config = dict(
    n_layer=23,
    d_model=128,
    n_head=2,
    n_kv_head=2,
    head_dim=64,
    d_mlp=512,
    vocab_size=717,
    activation='gelu',
    norm='layernorm',
    norm_place='pre',
    norm_eps=1e-05,
    positions='rope',
    rope_base=10000.0,
    rope_fraction=0.25,
    qk_norm=False,
    attn_scale=0.125,
    bias='all',
    tie_embeddings=False,
    parallel_block=True,
    init='uniform',
    init_std_qkv=0.0442,
    init_std_o=0.00652,
    init_std_up=0.0442,
    init_std_down=0.00652,
    optimizer='soap_variant',
    lr=0.00824,
    beta1=0.95,
    beta2=0.98,
    weight_decay=0.012,
    lr_head=0.00735,
    grad_clip=1.0,
    warmup_steps=200,
    schedule='cos',
    final_lr_fraction=0.1,
    batch_tokens=16384,
    seq_len=128,
    doc_mask=True,
    train_tokens=96140000,
    steps=5868,
    dataset='wikipedia_en',
)
Each number is 128 + 24 x the weight over its row's rms, rounded and kept within 0 to 255. Layers, rows and columns count from 0. Numbers have three digits each. The size before them is the row's rms in percent of the matrix's.

# up: layer 2 MLP up, 512x128, rms 0.328, rows 78-130, columns 0-127
# down: layer 2 MLP down (transposed), 512x128, rms 0.278, rows 78-129, columns 0-127
up78 114:154123141119091115120109155121118111106126147112146176167147169102132135128117157147109121097107103142125125109136095098097122171147150085089134150133112123156129099113147102145094162095135111151147108128117111096161179160091122162087094125166115100121100108110130157162077158140161099154139157128168123148129135092151087100127107157129148135166100134153116137094122125109154110143143
down78 100:158152131074109172138126172148145113110137141142125146121145159132151062160143161097136131115127148157105121128114156111127077166179140113122143127128120095134140088126097148126130164144132103174138095117121132138143129154103089140134131128114142144118109128109106133194166129080130113114091160121152085137163150121117143116132131123139112095131166123105147108173105107161163144171125
up79 098:109122111141150140133154160183156103120149130132169092096146137110142136122092107142081108153119065103175164118140108121146105123117095155079145117163146111125118168176111137106106131116077121150141122132152094116130147149111166170163123137121119134139129145162129114089131124129089135126100098139114134142164105127164125156108107150135126158134165109138121084131167147176108111126104
down79 091:104159117110156143140142114111086111118163111167168144146150160128137117156132143121138103117137096116146152126120113137150109124141162122105156101099124138138138170163092123109153141102109144093104138175140083163127148126069126123118134113154111129107146128120109129143180077122160161151122108107123123102068123143126125116139093121171075184077129153087141111133135126137157120154122
up80 094:138112114113122103148141094119149120091190113141076118141102106143157095135141106166130112109124118108182150130131110153165139127119156150145135146134123118157116160083102118082140191136142168155174147131157164142145109104096141151130143150144111140154085122151121129113108092100125160157124105133123145128133140106132141143091140099106129169108117140128195148165132119106162153146115
down80 100:117177138164094103142145109155143173093152154107109107115120114136144097122120121111096101115153088118132113139119110106149140151085104125094117164126124154155121116116122113155145167157116180131121135164119173128116098107142144139145130109135136134130049110159148124148085076144119102154077120133143148152160129141162133115081105145103134147106118132088143097166125132119121118129085
up81 105:101121119115087165129111118126106092126121137149124125130133078172145106086154106127116149148142157121139164181130105086104157146126147187150108109136123142124122141178129168134118175124145085116084118122123143103151156139141139089165116122163156088146083151151122132181138126114128105141137106155153108136135106152138107103106150121127139121176107142152103146181150127132118103126093
down81 105:152123137116091123115102108073151145170117158162110145135156104109151126133141118136114155086085101151104143125106147187132127129129114144129091117104082150145159093124120150152102131108129127159093148158164111117139101137139130124087125172142127158159146100151106129146157154139114126182115138153129101128093178128103120151145072118134125124159122154124082142137160133073149118143115
up82 107:095122143133116172104142111094083117152159145152149126141117042148111122100134146121168131146129145140125099146122179099105137132167158168136118108149107180118134107120151095126128137137114139091120085133144133122143154112154118087159148126121083113095127169149123148147123130062143148141085110102158131149108138152165111164131110115111145083110140128136132116150116120092137107122107
down82 106:150122142108112152098134080135170140103115125143101134104149141134125115079097175134146126140158112163125147172142139139121141176168112187127135143159136124116131115109186129112133127134113149113117094105154085107173147131131153074115106131167098132111105184146128147128128116129111154096128143109157131142124101172146131111118152146120091072097129125135090140166164143140156132113125
up83 108:113136130120111126098105107104104135158100089077152151125150118134125098163159152174144140138157103098101123131125072116145118123101152161131122114128113132159115147118137144171076162082111115127130133142112201115144173129124108165139089099138148152126151181119131104126127138153094104105136133131169148168115194111126106127138092125154160133145159133142104112131128114120125133110112
down83 100:122137097085090097088113130125129159150142115135136167113157133124143097158120123156109099151170131171150138119122125152142055132138170128127115093116117124167120168105088119161130146094104111156098129140113141148150115125146093146135112132159148147114104187118132112160144158139119102119109156147155104148125164128086085150100151102100144140108134150084102108155117086146130119153112
up84 082:083125104122122109113149113091094134118120134150121110147115097167183121125124138123075123119122125137154183125161118117092122139159139112127180138099091139121147140153138122086148134122115157109117150145139114112156084112150169131107129137114148137093100098108143112178133144107165133142114137185130127163115148152091102136113120173088154130138150085151118110131122064106171126126119
down84 094:120120109157166138131113135169140164120147124138128124120127120132166118140096102096100080144123129093114143135118093132144143125124086170154113102129121125156098125142151137114127175129162091109065142091146056091124153134103103118143091131102163113109072118109131153097138148128107168124128126129167154113139174140120118150143125117131136178170149117183114100132114123108120154119117
up85 112:180142109114099103122110076138073116115138080093138068094117094172133108122146122134136135132101146122113159157147129153060085147116113134139120168101131145118144126140136116118118143151120116105118141135110131154137124121149138150096138109182131146162130132159140102178120153113158115148129143162135170139130155141125117151131136175157149141163180173146155144136143098151133127130141
down85 103:172133161103119091116105084124146150112113129103128105151123161162148117146110143119101153135141081132160116151100113134117076111189122150110148146101125130104158152122150119127119122157104130103117130124104139179110120127094112128128108126138160174123127122164152113154115143139146146198143098176104142125128156193155149135117145145151137156138124162136128129143132164127068165103119
up86 094:170106158088142126152137155129149108160115096142145137133104149175085181124149089146098113139110109134168106124107161123100098156124115148152123150161131116135143151126125131096114131134118108111130136171108120106146118162109098135067100138112121133180131114128094197119104155108120149123134090116163133108151125137137113095146094136130103190142139141129088141108138100149100118153090
down86 090:137128161129150067151162154148110083161116164129124143142137156140142148101131126082104135174159139130143103148135183128157097136120157092109156142149117130163158136113154129135131131158148100158122115185123117131149114129116114136091135132130115159119107152149080166116171154084130137110124157092146179144107138113137102099119134085125119137127137124094143165097156098169142122155142
up87 101:150121145143106115075139119138156167098165131124155126123148128126135123153118150145175110109185119123108124097134168153150158131135106071102131139115141140095168103130098069125156155147131118125131137119098112137142120104096132144115097165092175143111128114098117133128126120172110090121167156145112089159148096141129144127147127167117155111141132160139083107141099193116113134121101
down87 097:137151115133138118108155122147116117121098154141138155159112104166171110142135141105096116149171144125136094106152140121119104099145149093116151130109125164140120148115132106122144122120152069128107141123070135155110104100079133122112106133075109175146138128148139160163127125159129072160155157174125116127125155123131147088156133152110180170092157162156150108143162161125143117145122
up88 076:130109122141094120120133117098089159107177158136077157113119118088112117128094102134165153171143097121118167149141090129112143117118098122118138162139101120074128158128112087092116156099105144193138115123112136125143121110132193098170128117126160147116156082171095120109124112119139094137137123140143161135102127123116134159147116085124130135104113090132116138127179098126125120154127
down88 084:098133088124118137101141135126134142119089131167110156168109129155128167149153123112151110096138138148136075124113166095113129157121138093111126180081132112142121118165126105146140090125138091142140125125125152107154111115091084097099145107143117114099166124089159155082142146128130122109128137112126118105130121107167114153139167129138126133128093141106071115086202117096161123130146
up89 107:108095129113106163122118132146117137096136162120123139143152177123145132092121092105138141098107111096154149132111141110147150085107183103149152094154137143096187134124107113097118110093137168171147108137161177145135121132120123170128140132125148111092112136106136119119088128140143121117101080154177127102112119145157132140142163127111090120134192111134174088133137113146099096139125
down89 118:196089136104098143148149124137144119141147118114128122136121158114114118116139122079164126157136127117141111136146115174128132094135167086105137119127137152088135131090121145144110123113114135136121157142109148154149146118073110149137104150102138123120079151120095126129167131110162098149118143157156150089135149143146137138142213087126103111088146151127164066162120123166130128144113
up90 113:088157135127142170168137155116134129113128132119143158089149118169121137117158108132147164134088149146168163157203108127146112143127149107107124125115112157111210092136154154131109137105128121125151101159114109138100122105116111120126127169111161122123113110115143142130126153097133123100138093095134092107126125161123146142120142133168090124106149163115171064119127124099143113088111
down90 105:104141149107140117154100097126141098128142088146157142075142133135160152133143106134151129131101130085154094119153135146114078163145170112121131141093117142131185118145093146133093129117134138150139107149147116146125105111116121160148085138111100144162126155123158102107159123124149102116144135079124148116117097148076144150127144097116057114093145134155176077136143138157146152101136
up91 105:142141113087153166127135111158143146146162147101147123119106088131125092163125084137142101059100101143130127140127162119076140145138093134124114145099130110109125160106095070156101128118114112074157081120139125133135091127125107154174150122125097103142131123123124171129110113110157114180109157143175128119136105131121135104080129120150149143140132079104133157124145099126113143126156
down91 113:149075135145083181114158101118127102127148118138150145127115136088110132098092071139139177133147109139110135138067111112123136128166100139084098158145116175106149156147116131125133129105109151123138133128133080095135147150129134120148105108176137133153135099143135169112144126145147136160162164164165118136163096139121158086128112117128135100121145082154085126125123102109139117158137
up92 091:108131150159160112128108174168147124122143124145088131164127101120143108151096093131137152138140090102103163117102103150107120135128131071145101106142134109108122153113128158139156200144128122119171119184164174120121120138101151080127143113119112139129097092134105109131112079148086126133149124111117095115123166133096135134163147161101138114141124118128084121173147145132137109123085
down92 093:138116132143113091174176161149086156149082078139109140140084150113082133152122113119164093121104125110099134138090151131136132115138146101143098165166146156158108116162121136151128106133078111180136135150145158103110112096129141088102101101153104143128114104101093130124150112171131125130096180125117121080131118140107138102136144113152149129114126101094130132144172107129140134143150
up93 107:120150105199149131135114133138107148152163139095142179146116099103161099134112123120135160103113086133103122104139108126134097153129107148135145148119167165100168135139131127170130153118117162158165093110160119085120151144151110103113133148122080142137120111153096107095133145106071118118158177108079139137153125114122116120197100140130117137128114173109144130110156114112138129114128
down93 105:107127115160164107141126110125112151142141161122098195158130129166138130139096133094108105095129145173133140130119131114132100145106123141090130155133153132117176125122125145126120159119144104186143125155145134111107131112111133069091119192110064143160114182141109133093168109091092138157102149099110158121125160155128132138139121122113110162116098139129126146175133135140122150117110
up94 096:097120140141094108140126125155156159099146075117094144123132171121127158110122137096110141124123132130108154155114115086140136126145123131138154138113147146105174148182106101074151096112154124158113142108139135142120108134144117152090109165154118126094089148112105146107125126142136107126155099120115088182095117143149123128175102159163134136089129145140076083153152138098112144108183
down94 094:090144134128122088158138127150162171152110132157118150131118156129120126129159120108151183135148149131148096139134096099079110140124150130190134123144113134125148131187117122101136189119150095156147150133139130167103140144130113119157158164136085177144169133123127125117167146153139107127089117109122118107102113134141143100145156116146132105085104155085103096164097088138127126149144
up95 104:139095153051145139104144060131185112110143103165131141114143071120129135133113100151094124136114110148121143133135164129174168171131118122140072101171131117146096154089105083090138146145166137108122104108130141150166140138137105138132130130134102129100133117150129085177127094105109154165124128131139129108165121146107113138118158146114107155156138134112144142138135147114110123124121
down95 091:127132131088128155086141115110135123153125139159124131101136098103111143111147149102151116123077114141112125128099142108160094160128123115186101102162111162142147141112111111139143174169172141126157134129140147122142136149073094112135119101111136168105167168157172113165142130123111140145129147167147130183108123091112118094089170141123101121127111175132124094132164160099114138113117
up96 071:148097122153134150143107147109096113080116132121100144153126134121162055089137116107117140161132090100089123153143101141134103124127108114139118153151116067177133128108127148151139125156148156163173123109128100095138108148136108115086127133171164103092122108101148125120144117112140115143141168133129119136131173113092148173074130118110120132140143089135114156132082168114126145127159
down96 080:111151115123122106099114133171102100130155117102137123139144116121138154119143109190095155138108167133105085080086140123108145123120098149139090161178101119129134162162166166125129108074117098100144143135091166157142096105142142150110152140119140154134140105096132125132107120106144154140149141095115117163092123107130155091137105125127142100134132072126100133168125175148112162135103
up97 102:118088141156123144150118158112098140135134052093123140170143126101155166101106123174117172133163119129177116121089135137162123114146085144090118148153114139112136128122153115151145129137136132121135115133121126082115135165081112135087115140111185103090143170141127108132080134143087105124121142136123125102149147110149120136095101120167112108113086152127135132109117118128174131099089
down97 105:179119160087154102142115105157096160137102142113119118112112109126124093112068137082145164146157143122140110129100126065135133136123136110158141091145077124112102134118129132081108116137118133097124145146122142149147106133135125106142127141121165142111130110132059139163188143139140097135115114142093096145140106104115119121161129099161153086118123129108104079141140121116141177135166
up98 099:155080126126114114096063139090134113078142130099132171114130092103168116140132177175148165125129119140092114170108117145114161159104136112145112140152158103094155087132134128164148110136098096106144108105132125131143134132142166138133095108117104134102129111116165116135116152133121141153122159144126169171153158112077104122119140120126115126134183117129132064111137138125135135163122
down98 101:159139109123100087135080154107147116099140147122142144110138151148145117175165182103154120142133108151102126144116122151139131153127126101108138098098158115166122117173110141123132129154124086136097137124101136139117146135131146110143122133149116141126101107210172119118115176144116121136091110138079150121127165103100149091173182134111130118116137125115119071120138135157082121154103
up99 104:100156149102103153128132110102127153104147189136140150138163112135086129151110124159138125149147115149110173140157109145085188161153104129084075135108148123085137139160083129137111145113140123152109102180157145106138109135100152163089151142105148166133157139138127113106088110108140112132117146142141089147139110140127096143103151126110133131166117127100113109117152077142130098158113
down99 108:113132127101091105146114128147114116134126157123133157061150095144109120084143149151164140117131110136128157155119144150124176161122110178101107153101160142144161133179115095150093099145146166130110131139123140124103112080123149123071146107150142141156148118104136091118095098110137131141137102122058101160164132122142138125101118117124121171153099138146116092124125122174125115150105
up100 104:148114108111087099105118112135144177170137124100109144107125103110095140109131170153151143165122131110115141208124135092157164144144095112120140107144097106140117105114176136115110128106144096109122123076080120146120110133102105125127140136130098126139128112171139147078075096131151157143158125153108118073142115140096092133123130100108133140172148114152135114127143083116135109132149
down100 099:161128125156095086129128111132113137170161150100117140158136137132094125190153132139147101160119113136128142121173134094142157185153120100117166108114086120147124119144124145132087114118149121135127148101101111177113141150131117104165167112107090124146109128152144153123135141130156133088136187130090163112109090157128149109122143102076160149133133159141120127097139084168144107132142
up101 113:124137118101162114135104153145129125151139097155107155106146113145107118121124172143143177072118111161147092103120148159097117115177141131110134137145119132147105113116099135131120113179132143139142087176126139090138181162130112124092116150131170138135088125149152143078152120127127172161099129159147156162130111103123100100137075105094170126154115121136139102121123100153124092156132
down101 091:125139111077126175132109112109124067128112149116139125157106140132106107124177125073149135120129122123124137107121128133122043125143130107090130091114142110112107122099114094138138122111134140143099091181118154116083120149123102101140122144084134148091102113141185145164136125162132143117113146088180100091120114083108084109113118137139150139111127152109120086120122126121134125131103
up102 109:105137107190130164111137109145118111150108132139131129128081162104099141122166067126141113100109079167114100105132154110126116158137131167188116099085125137102121125131115159181131096137099153150109101130136183152110126156151111151155154145138152146133171138108115132153110128118118161105114170166075109086137118121117142112122131143134109113100129113115140148123104112127123155133165
down102 108:114091112123063126144159117141143136135070124153160127151176127101136150126155088118098150158124147137128117125121154153142129115167104115151133144100121126091174138144136120167150081160139095104125135145145094128143091102099138114108166144123111144109124177129088136156120135142151099179123157146119100109109113111106144114128134120135109111181109145128156107175103143126137084160166
up103 119:119147130166107144137108107106157161123119151163131087120102091138108155155098124169099153102162107122113143099119141178121114112144154116169120131125094132110132106140127160155143118153125126144108098144191128171110095161153139161130132128106141163150141107071141150142079098128161113112122142134136121113176161164139092105165083156159103114126135099111130088115127110125145125140151
down103 113:101131149113092122145145130116137091137148160188148150137114094137127151145125136164114119107155125100116133132105152159137102086113129103167135131113138143074119086124154150132153103143113164146120069147162114110124140153130173153127115087086166140133139153133142110170144120147124124141125163132148111126169107129132070108092107126166166106078132121079115086123116136151100139118121
up104 092:142131141110137117155128161070143139125079096153143191127150100151152133132133151166123084109115131099133118083139116130123142131133110127138156151125140115163128101101128162142111126138121127082137146111183144139133124117168091126096093091158128103147126124112136152161073109134111140176083175148125136139139119142152092113124113104153135140147113127121130121084117156088152190147114
down104 099:153127101120115122125080174121121122137149115129146136147130122165091103160160103144155134132118089123109137137113162084095130085129147101117124123147134107143143068116102106131125104168137115103154125142088157114113071139149120130123116100125113156129133159149129145138152101112152146163115161134128110137141118122190130088199107120155176116128146179103132116177117107139125169142140
up105 104:125082137149149144128105139137149122109139138101154175110106085104127109102110166159136145099118133085104159098144109110142132168141135175075146138096125122118114157132137150138133131117151091135153118129137105110163107145130118145126127136163137090151144122108127154113115168065201136125087186110110165121105107121108136138124114116155144124108116134155082147130153162106170155145116
down105 116:125110180170136129168078167138141088131139096053144135107126077118116104151148162156141175133145091110105136145154111099116187169125108162120159183123101111113116093118126148141147156136129137130131181129081160114115106123177125129118123137133155110112122117115120113158134144116138111128103126144105124098118146138161116145127121125125119130144120135111109113167117161137155121109082
up106 109:138074128122129136118114171159125117109089152123141135158124110146147130126117145128189101162114151071093117102107112143158134119116102140116133131117119119149129136145108096100158125139132143075190131159154140114138125144114122111076098110157142115149094133110164134096117117105120170172143140136113137119084115124113120185143129122151126169153112107108108130122122175068137099157099
down106 094:157120141120134112122158156151122132122096149147133068149146135151112159128131104126165143141129160098144107153116102130200084146123110085122115104091108137124117119130111101127175147136112121118131106142122159141149149155136155089097099104129140189127127159151137089079160131115121152129107140167083149091117112174131095121137147138110116130147097158100113095149134123154128073141109
up107 094:136154147136118139099154145129117162121125135126149123166146135156091145108145160179094139118112102157122125137093171137110120141148148155144144087155154134102127091162112129131104165106165091120148114132118117084087129152167114135090085120121151135120145161120098128135128123145127100097144102142116155096126143150140189163137141124134160141159178130091107125108110157168168147160172
down107 110:129147120084095111132145121145135162117110161144133124134174138110113129134122105143099112132117144145136113146099157094090096144183140141138142105138109121121133134143098125127110172149152105146137111122098116096106108118101113160048099117170142195113130156133085135145139115096106099131120094120132117103114166126114132150110170119093155162139137151075155115121153163134159130155168
up108 094:134131120101134100136144141076120100101166116137108158110142107116153096114134186169121115110093103108124138172167122072126154127120108106123128164137123141126132096121152160107102120140134133093115121118141074095162145139156175154136094123155105173125088117130188117121110148146144132152101178122121170156101120096133101126146140118095145163124159137125119109138132159127136161161138
down108 101:124137083111166117182122112110115123142127147146145206125136096110206062123131179145102132122077087113109119144182114130136159131122117092142142102082132089123112128145126127115079107136129101126102167139155120139148111154099126137129117100122106154142091124146140126138124139168146117115128127111143152106123110131128105118140139124131145161115105149106134154163121158121103146144096
up109 090:101093136109160077137116125148138116106139128122171123108132135092114209146132141124156090117151072095142172123132159109110157094144117131127166174149167133148152133123184125110134114131113141104111132082110127118157092127116089135065123129101133122133136149127089111159156134142106140123141156132106168106114124124111154129179115120143172128120100144158143129151115104107110107134133
down109 096:116112108094152132135148104159123102116165110139168159132109115142121175127133146128124133156172105112125125102148138105099105106109135090166167118127145135168137151116151143093189117107163101095081102139133114153126095140151124118093085179136147139176154167117111124118174144115142132129132141147143148130115091153135137118130139175169183160122091127132157127132140105162126131125158
up110 101:163173136152123157096136166160131128110137122099140131105137163162136076133088118140119129121173138107168158095132133152158143124106119158127162163113165154131150119144137087056133117154144093107074115114112116113096098124152126089155132066120149146136119135114138118143140105104094149084122132160124154109131140123120137119155143127152142120110151125152173084109134124156099141105139
down110 091:137115119160138151104119163100141160127162160126160151143158113107141096156114110066134141152156149133151122158095110167133101117130164104140137121115111096134144125100100130121129147138141170125183132149105113150155085133124132114145134159090103120100174129151163145127159108075122104114131151142129146143106134140131105160091123100123127112121059189157165111126154154142108128111153
up111 100:096144115145129179090063134129142089128116083119103120108078163134113121121165133126149131121131106119134137153100140131128149125115100063081147138159130143129116127113151115150081112119173100151122118128118128096127140116119138151088137124086097130104175111115157126142115184140144127075136149129112133128184135125163107148137122093121145135091186157140127131106116146152148111148139
down111 096:141138100098138151123088137157139138146131143148135184109098097116097097140145121128146166127144129112130138138117136145114105116142147085128123097158112125184105130123124125094105150112152093138094172090149127179165167104118124157133148111135069127122158101103091136154173116127128151138141145096117185141142125128118120132119136121103054115126096141129130133137120136111179117184120
up112 108:111104124118136103128123170116133111165159155130139124156154114155163141083130136139140126101141078092135115108125125166095096113092117140109183130149111118077090113153159125155137159140152088052132144177101123129097184142131096136111113164111130139108155121125138107133100135138135102124095133109127096103116127131145132151142086150112152127103146150116122125128197122112129118101108
down112 097:191151134095124063145150097145076125160132137168122134079094125131117120114095088089117125117101147146122128095116149151167096126155136116128120115138162167143103114100120120125142139125090125158101132117127170146110132176115106096148115135119128147139132144166107113112102135153123093169125134151093138110138152099105139101152117156077086135103132166108137132125111138143098177137148
up113 117:080136097142158161088149149127151153164090142119149059140086090111117156162145115129131128150156124146138118096141140109093132137125174132113125197182135139102096143124125150097119145156185123138127108131137169129094116112153155115166098129109111117144122110125125076138104142126112092118082129113142154115131116110112118104153145135121175123098139123161127118142107147131142114091124
down113 110:125139105117114086139178104135145156174106143135130083146137103144158148154171151115110093112138114108167135124112139115103127109109148135123085125140150130101122094140140143124134124120194159132108105125088119145138105122085106102081132162123128155130145126111121116169135151140147121113095114062143169191136107119174103133142158150111074168139129140136154128127117136139158148107116
up114 085:082160136133067154140104131117141163152167106128092129087119139138146139113137114125141148157119086134089123144111147126139139168178124107118150114129091121135118129149111139142140105154141130149099123083138072123102110120128155141129133107135085098139150137156067119141147141135141176090128142136130107138133072172143128145092137104085132111140161110130130136127144161103095174077132
down114 089:123180137111117121136134135098131146134113124131074179110096121137174150095113096131116119163091144083107142129117148110096053159140102162113109114119104137097137163131107131113100092098152128142133100176185129185098135108129108126115129087130097132139126144121132150115122151139129123119131104141134149175085145090146139149133139137127144159114134087162135145159120162112138130111097
up115 090:107143155141121103104082112093153118125135188121111131129170056119128127139129117136107112129117093091162092098117105115111130166094138120116169153150095125143129172124136072159127135110123116136159125116132086116184129129091114123153133114111141095152137121142135169133127130142102087146111109152143146109142137139136126166158138128120143152163099108121093084076137109120081137107145
down115 089:159143088141126110121096156104119100112146140108117155139134119132147122159139160119107136151097131121121145161156148174063172176119153106100129121141131086154138173125129123117123111108134131115129106070122125168129134168132156137149126149142104112088078187126089182148105162159131095130097113128145090119144137117149100122118129146133141163118160113089099099122103143120110121111113
up116 103:125130111143097193138139162146151136164126138127142133100160064142166090128149149095147163128130130103160141095129104164076148100151102074128144127141136115163121147138171098130089131151132155089137130121151122106105102139147112151139121097160124132131144105151096101078145115114164128127158103107133154133102151118138124089117133140127096114109148073117103140171133111128155119125091
down116 106:129142136137130131138126164154122114210112149110139128110077101181140075147133131114126147128133140104147096103129090104102111123129097119148143113144122123171164120111152101119127189148118144130137117116126130099118169122164112126109119116091142098089140140156090072134094117112143125120155160118124104128126158116112083124135127119151098137054154109099139092145170144133138113117116
up117 102:149118129112129128157103114106096174090178112095130131110122120173151082082183106138133124150088102085151116161168176140144157117161166119136119162120140137131118135155093109139138123098144157128156119155143158148184109127108091133137135147107138091169122141141107147111129140119152168121156144134075117159092129154105126099084106131156122108134126149122125156137133147124139152118133
down117 104:139111125113106131155160085127093128066114148088149122143129130118088098151133092117106121123104060123132120127160135167149123133147109115132090104090091100106121123101126135125142074080140142144141116162124149153130114091097125102095104144107132137163144120147134113135108103123139114165112170138094147148099129090157100124086162105122159091117106152091099125162156129147115126115110
up118 100:145141151132110139120084104128135117164136117115113104131115110094147107150113135112147165097090113112178120136157080140120100116139083152125173115157131134164190108119138161123144106112132102157133148093143117096121152137146131092173084091152125160110173113134109114109116126113137105162120115116145126073134129147157066124112093153192122129130122168120132141106111141150131103125121
down118 098:146103107130131126108163163092133143169104132160131100144141097102104127118138115123166096124100147138134145127114150112154084114161137116172148067097166089124125125099123168137124118105096080152131128107126116125129150147129178077140135144141120166135154141124150091118124126102119096149108106088085132146174169150114131165126150159121129115128153143105142131114146163121176115088158
up119 103:141110135116141131129086142152113113144117119136093140115145125133154117056083110123123140116110154083138159119106127096133136095154110143121153175171148084170129050159101121126133136136169132111118142156153115117141149129123131122143183171156115161146128139121147106128135082144103116163123099158130072123130136148149099124150131169145125110138166159162144123128088154138135108135125
down119 104:090111135114116084172110137138130130143091098128134126114133133158126126121129098130112145129114137165165115132077155126129137144133096117111103175120122113162116082167155118129110122113130146155121113140110096096112102131115107121111154110134121117141184173173090122151154132150102087140102142147117093143127169131125125164150143170091089135109073083142087142137095175136156121157136
up120 129:130096150128122158115138155136137109120116114146144123078115137096126151143179164172123134071105110129147121110121112150112097110111078091155104180127120120141114133122179126163111104138164154106139140167146104142148124140089115129123144138120186145102101157148111106103113106119128170104141113164118104117118138097153140141143098160144182129160124158139135145097147153121180160137105
down120 116:119126125115117124102133149144117094107177108132105132121128067065139120150141113140110109094150138142141175085131123162102083147132081097143081163117097111147133130130146098157123147134151137171133120178089148120122064106119114094139138135107124155125138122137101146147105125150147131096105152149116097114128160082141124113147112126102139133109169099151153118117161144165151160134104
up121 089:110144175103146143085147159134133126135125138138156124149118085144132111142153167174153108127147131078147109087107153134121101113085141120108165132132112086096170074158088107106129104127139111080141148142120113136136143120146101150132104143117093126128121127113143126145107102158105155112117103127132172142135155190121141125175133135104150129173132150077140165147156117096110094141111
down121 096:154141100124160078108108137175103145113137138124136118138100123132127113102133119128148146164137099134118106109141149143119094139158113131118138109066113117115140078154124104138143104094133163158176102135124116178097137118116129136110107117089099131172113162148123123165168153109081183134139115147144151143136147103111149132125136167121160107147142129120121151139113126041143142141082
up122 106:123098130106108122127116143101119123136133135142145135149137098139081142115128150124133135122150112082138087117109127154124109140142140148100115133101127133157151092062146112113083172147191156138107190065134106103149165083086170132135121136165163118109179140139136131091134128153142121150105133140116139122137163102140138145143120107088122150147115172153136136118174128143153113155109
down122 105:086136113114117122136140132176113149149080132118162149119131114135115133145095106144155137112152132127164131123085152142114141130113112100109103113125126149112140155118129119107091146135158149138122139103151114099132141124160142116160083108122154129081138154174117155146162135071138150116144148132111110138130134142106085136155118107050093135172122125123117145183155193142185118160143
up123 116:096098123146087104124089137158132151104170128076152131148131097110168137148141110108072144091150144101179124104112141110112100139137116123122139123165090118083139124158183148101104130143131111107116146160115143129175142138127147146130127145168132142155126135099127141097102100136132142092104103123142136145117144111076129101139123096122151156095143105164126168119098160133126157176161
down123 112:087154134113122094143121148111156126141103150125171143110146096113124126130167118114103142114129167123142056122138136136104122141110123140137145115186099137122155065127148172150157118158149143130100105169131102155117126141123125139107097127080139150151098176162114095205142127164139137105131093119167112156104123124097117124131136117123125124133154165089146146140121115105111157143157
up124 094:108103149159127129131109101115152154105138077126101130168144161113123127144120178143116109160162101096115099126125153149135173138137142120101140147112121096190103118149141159179101106142137156125125154157108118124143126117128121128093113152155151108107171124159135119133131171126104123118143182144098155128121172142125103143138122110153127098101047113143148168119122093087139155139132
down124 092:115125107131095130148091138141111163124166086133133159127116179158163100139124114095100115123157224138123123151125107123132075126142124127116109130090101132141142118145106121142141139103141145149158099127106112154115104092093125122120114140126142120126158105176107136144170095122165146115081156137126131096149143091089175111136147097125116096070124141120108127102117124144119165115125
up125 104:147090133141120138120135079122092122143123105150179121155096139150111143127166108129159170109121135132127127143147142157135142128117124144132147097084146156081135145091130138147162116115083113116154130130084097086132138116153132178157155080136125151144106128155160121075063116083163102124109122126174086122125105140119124124065118144114135124126153098150139135118120134101119125129164
down125 105:115114162092163081114104100172077148123116150190165126127102149145136074115149103137146131127114140151131143122143133116134116150101160107119110105140129108144105105115122131120170100163129129155137110176118117105150100125136134158161124085118127154150126167195130133090127171138134108101173122115135132133088103144151082109119165158111136098111116153119094120147148151112107111146114
up126 094:126100139102158120059144131106128160148145076136150132155116112151154118138130128122155121126112139110097137132141136116153137095170136164123141099081109134149119153135118153113130111155127129117143151147109117155107141129129117118110131140106113101139086150096137172159130122055146193108127090125122102152163152113092138125187123144078085090127156169123126146149132113137110160157134
down126 091:144155116103168118127117123108110108142112139121160132138086127141101137145120164112145181142125148154095150161150111128151094144161135107104155141131104132157100126112144136150113116137150114176175132103139106133140079126139103209146096140117080162146108151161105130139149143165138143142094154061105136111132127153106086123167114121097100116109140125130145134144148143162138151160152
up127 100:134111131138180142136145125133149157142181092139101100128129151124144154097142133090176114155122125105149167125140167085091128141198101095172104173108114163112146124107117115107181178114141119139097105136119155135126162157131119141084166102118159132120146102139152139120132121124149119073142131118099104133118089103096150156166128120148115120125123136129096112145116127155114151123138
down127 092:167134120060151105145183111138189142140107119139144152157157122122130142115112118103124121167110126112172143121106134126123085132157080111134076099081096130135131125162117175142172132129133140121118089132081138137129144081108117159122108121136128151131125130118141125128178153112166099115115157116152137159122111117152129153153126114159097109117100166122131093113143163152161153154129
up128 118:156127118091102118085144161093144178108151105133111109093155140128102134160136137087138087125114117137128166173143150104150136126109109143111160117137121097157151130164115138147117130130127151128136151122125118163098137141127120108141095142181112147114165128120170115111127060122070134085156143128113113138139144106097128131165125150152141129137142116098122106191134104148096117181085
down128 117:134126137115117096075143166106116170120134071172096112075133151126128158131115140085131139127150085134123137153105139121175123118124097132136134114145157141132168103125157137156143130114130169122151083158096091146112102091116125097133133135160113128130122112167095113150100104152093143160117129124091101130153112092155150161128119170123118132169115130105186125140114165131097107148150
up129 096:131083162136114131124110160097111140129147133125139135131173167158152148128069104141112137121115143108142169117139112113071149124117120082175155127122137124096123093132149112114131135102152117116124177134194119115128120123136124106113135093129126137136057146126122106197128121144104147147154120121147124163170109110104117112145115171115117161146083154142134100079095110105142118141132
down129 117:142149063152120095129132118144128175106102195126143105112171145175125172116140141149090102139151166117137155177121123123100118135095127156119141155129148143120084141156131111120138114157135091148080112131186102124123117127171127113106104126136124124139148111112142128127167134140129146138140130123153141147104108095101120171108083092120130119092083139109137170105080142127121136115115
up130 085:096094111126146127116151151136098157126138127159151137095121118115156132155099134115103114097125133109086138098151136161127142136139140150132123146132149148159119110092085148141117104118135158113150126125132075096139092198109149132121123125177129074138099107141113131160139120089116159156138178138116146085117112129154107120147127140122142138135202093151079105139125092105182143123108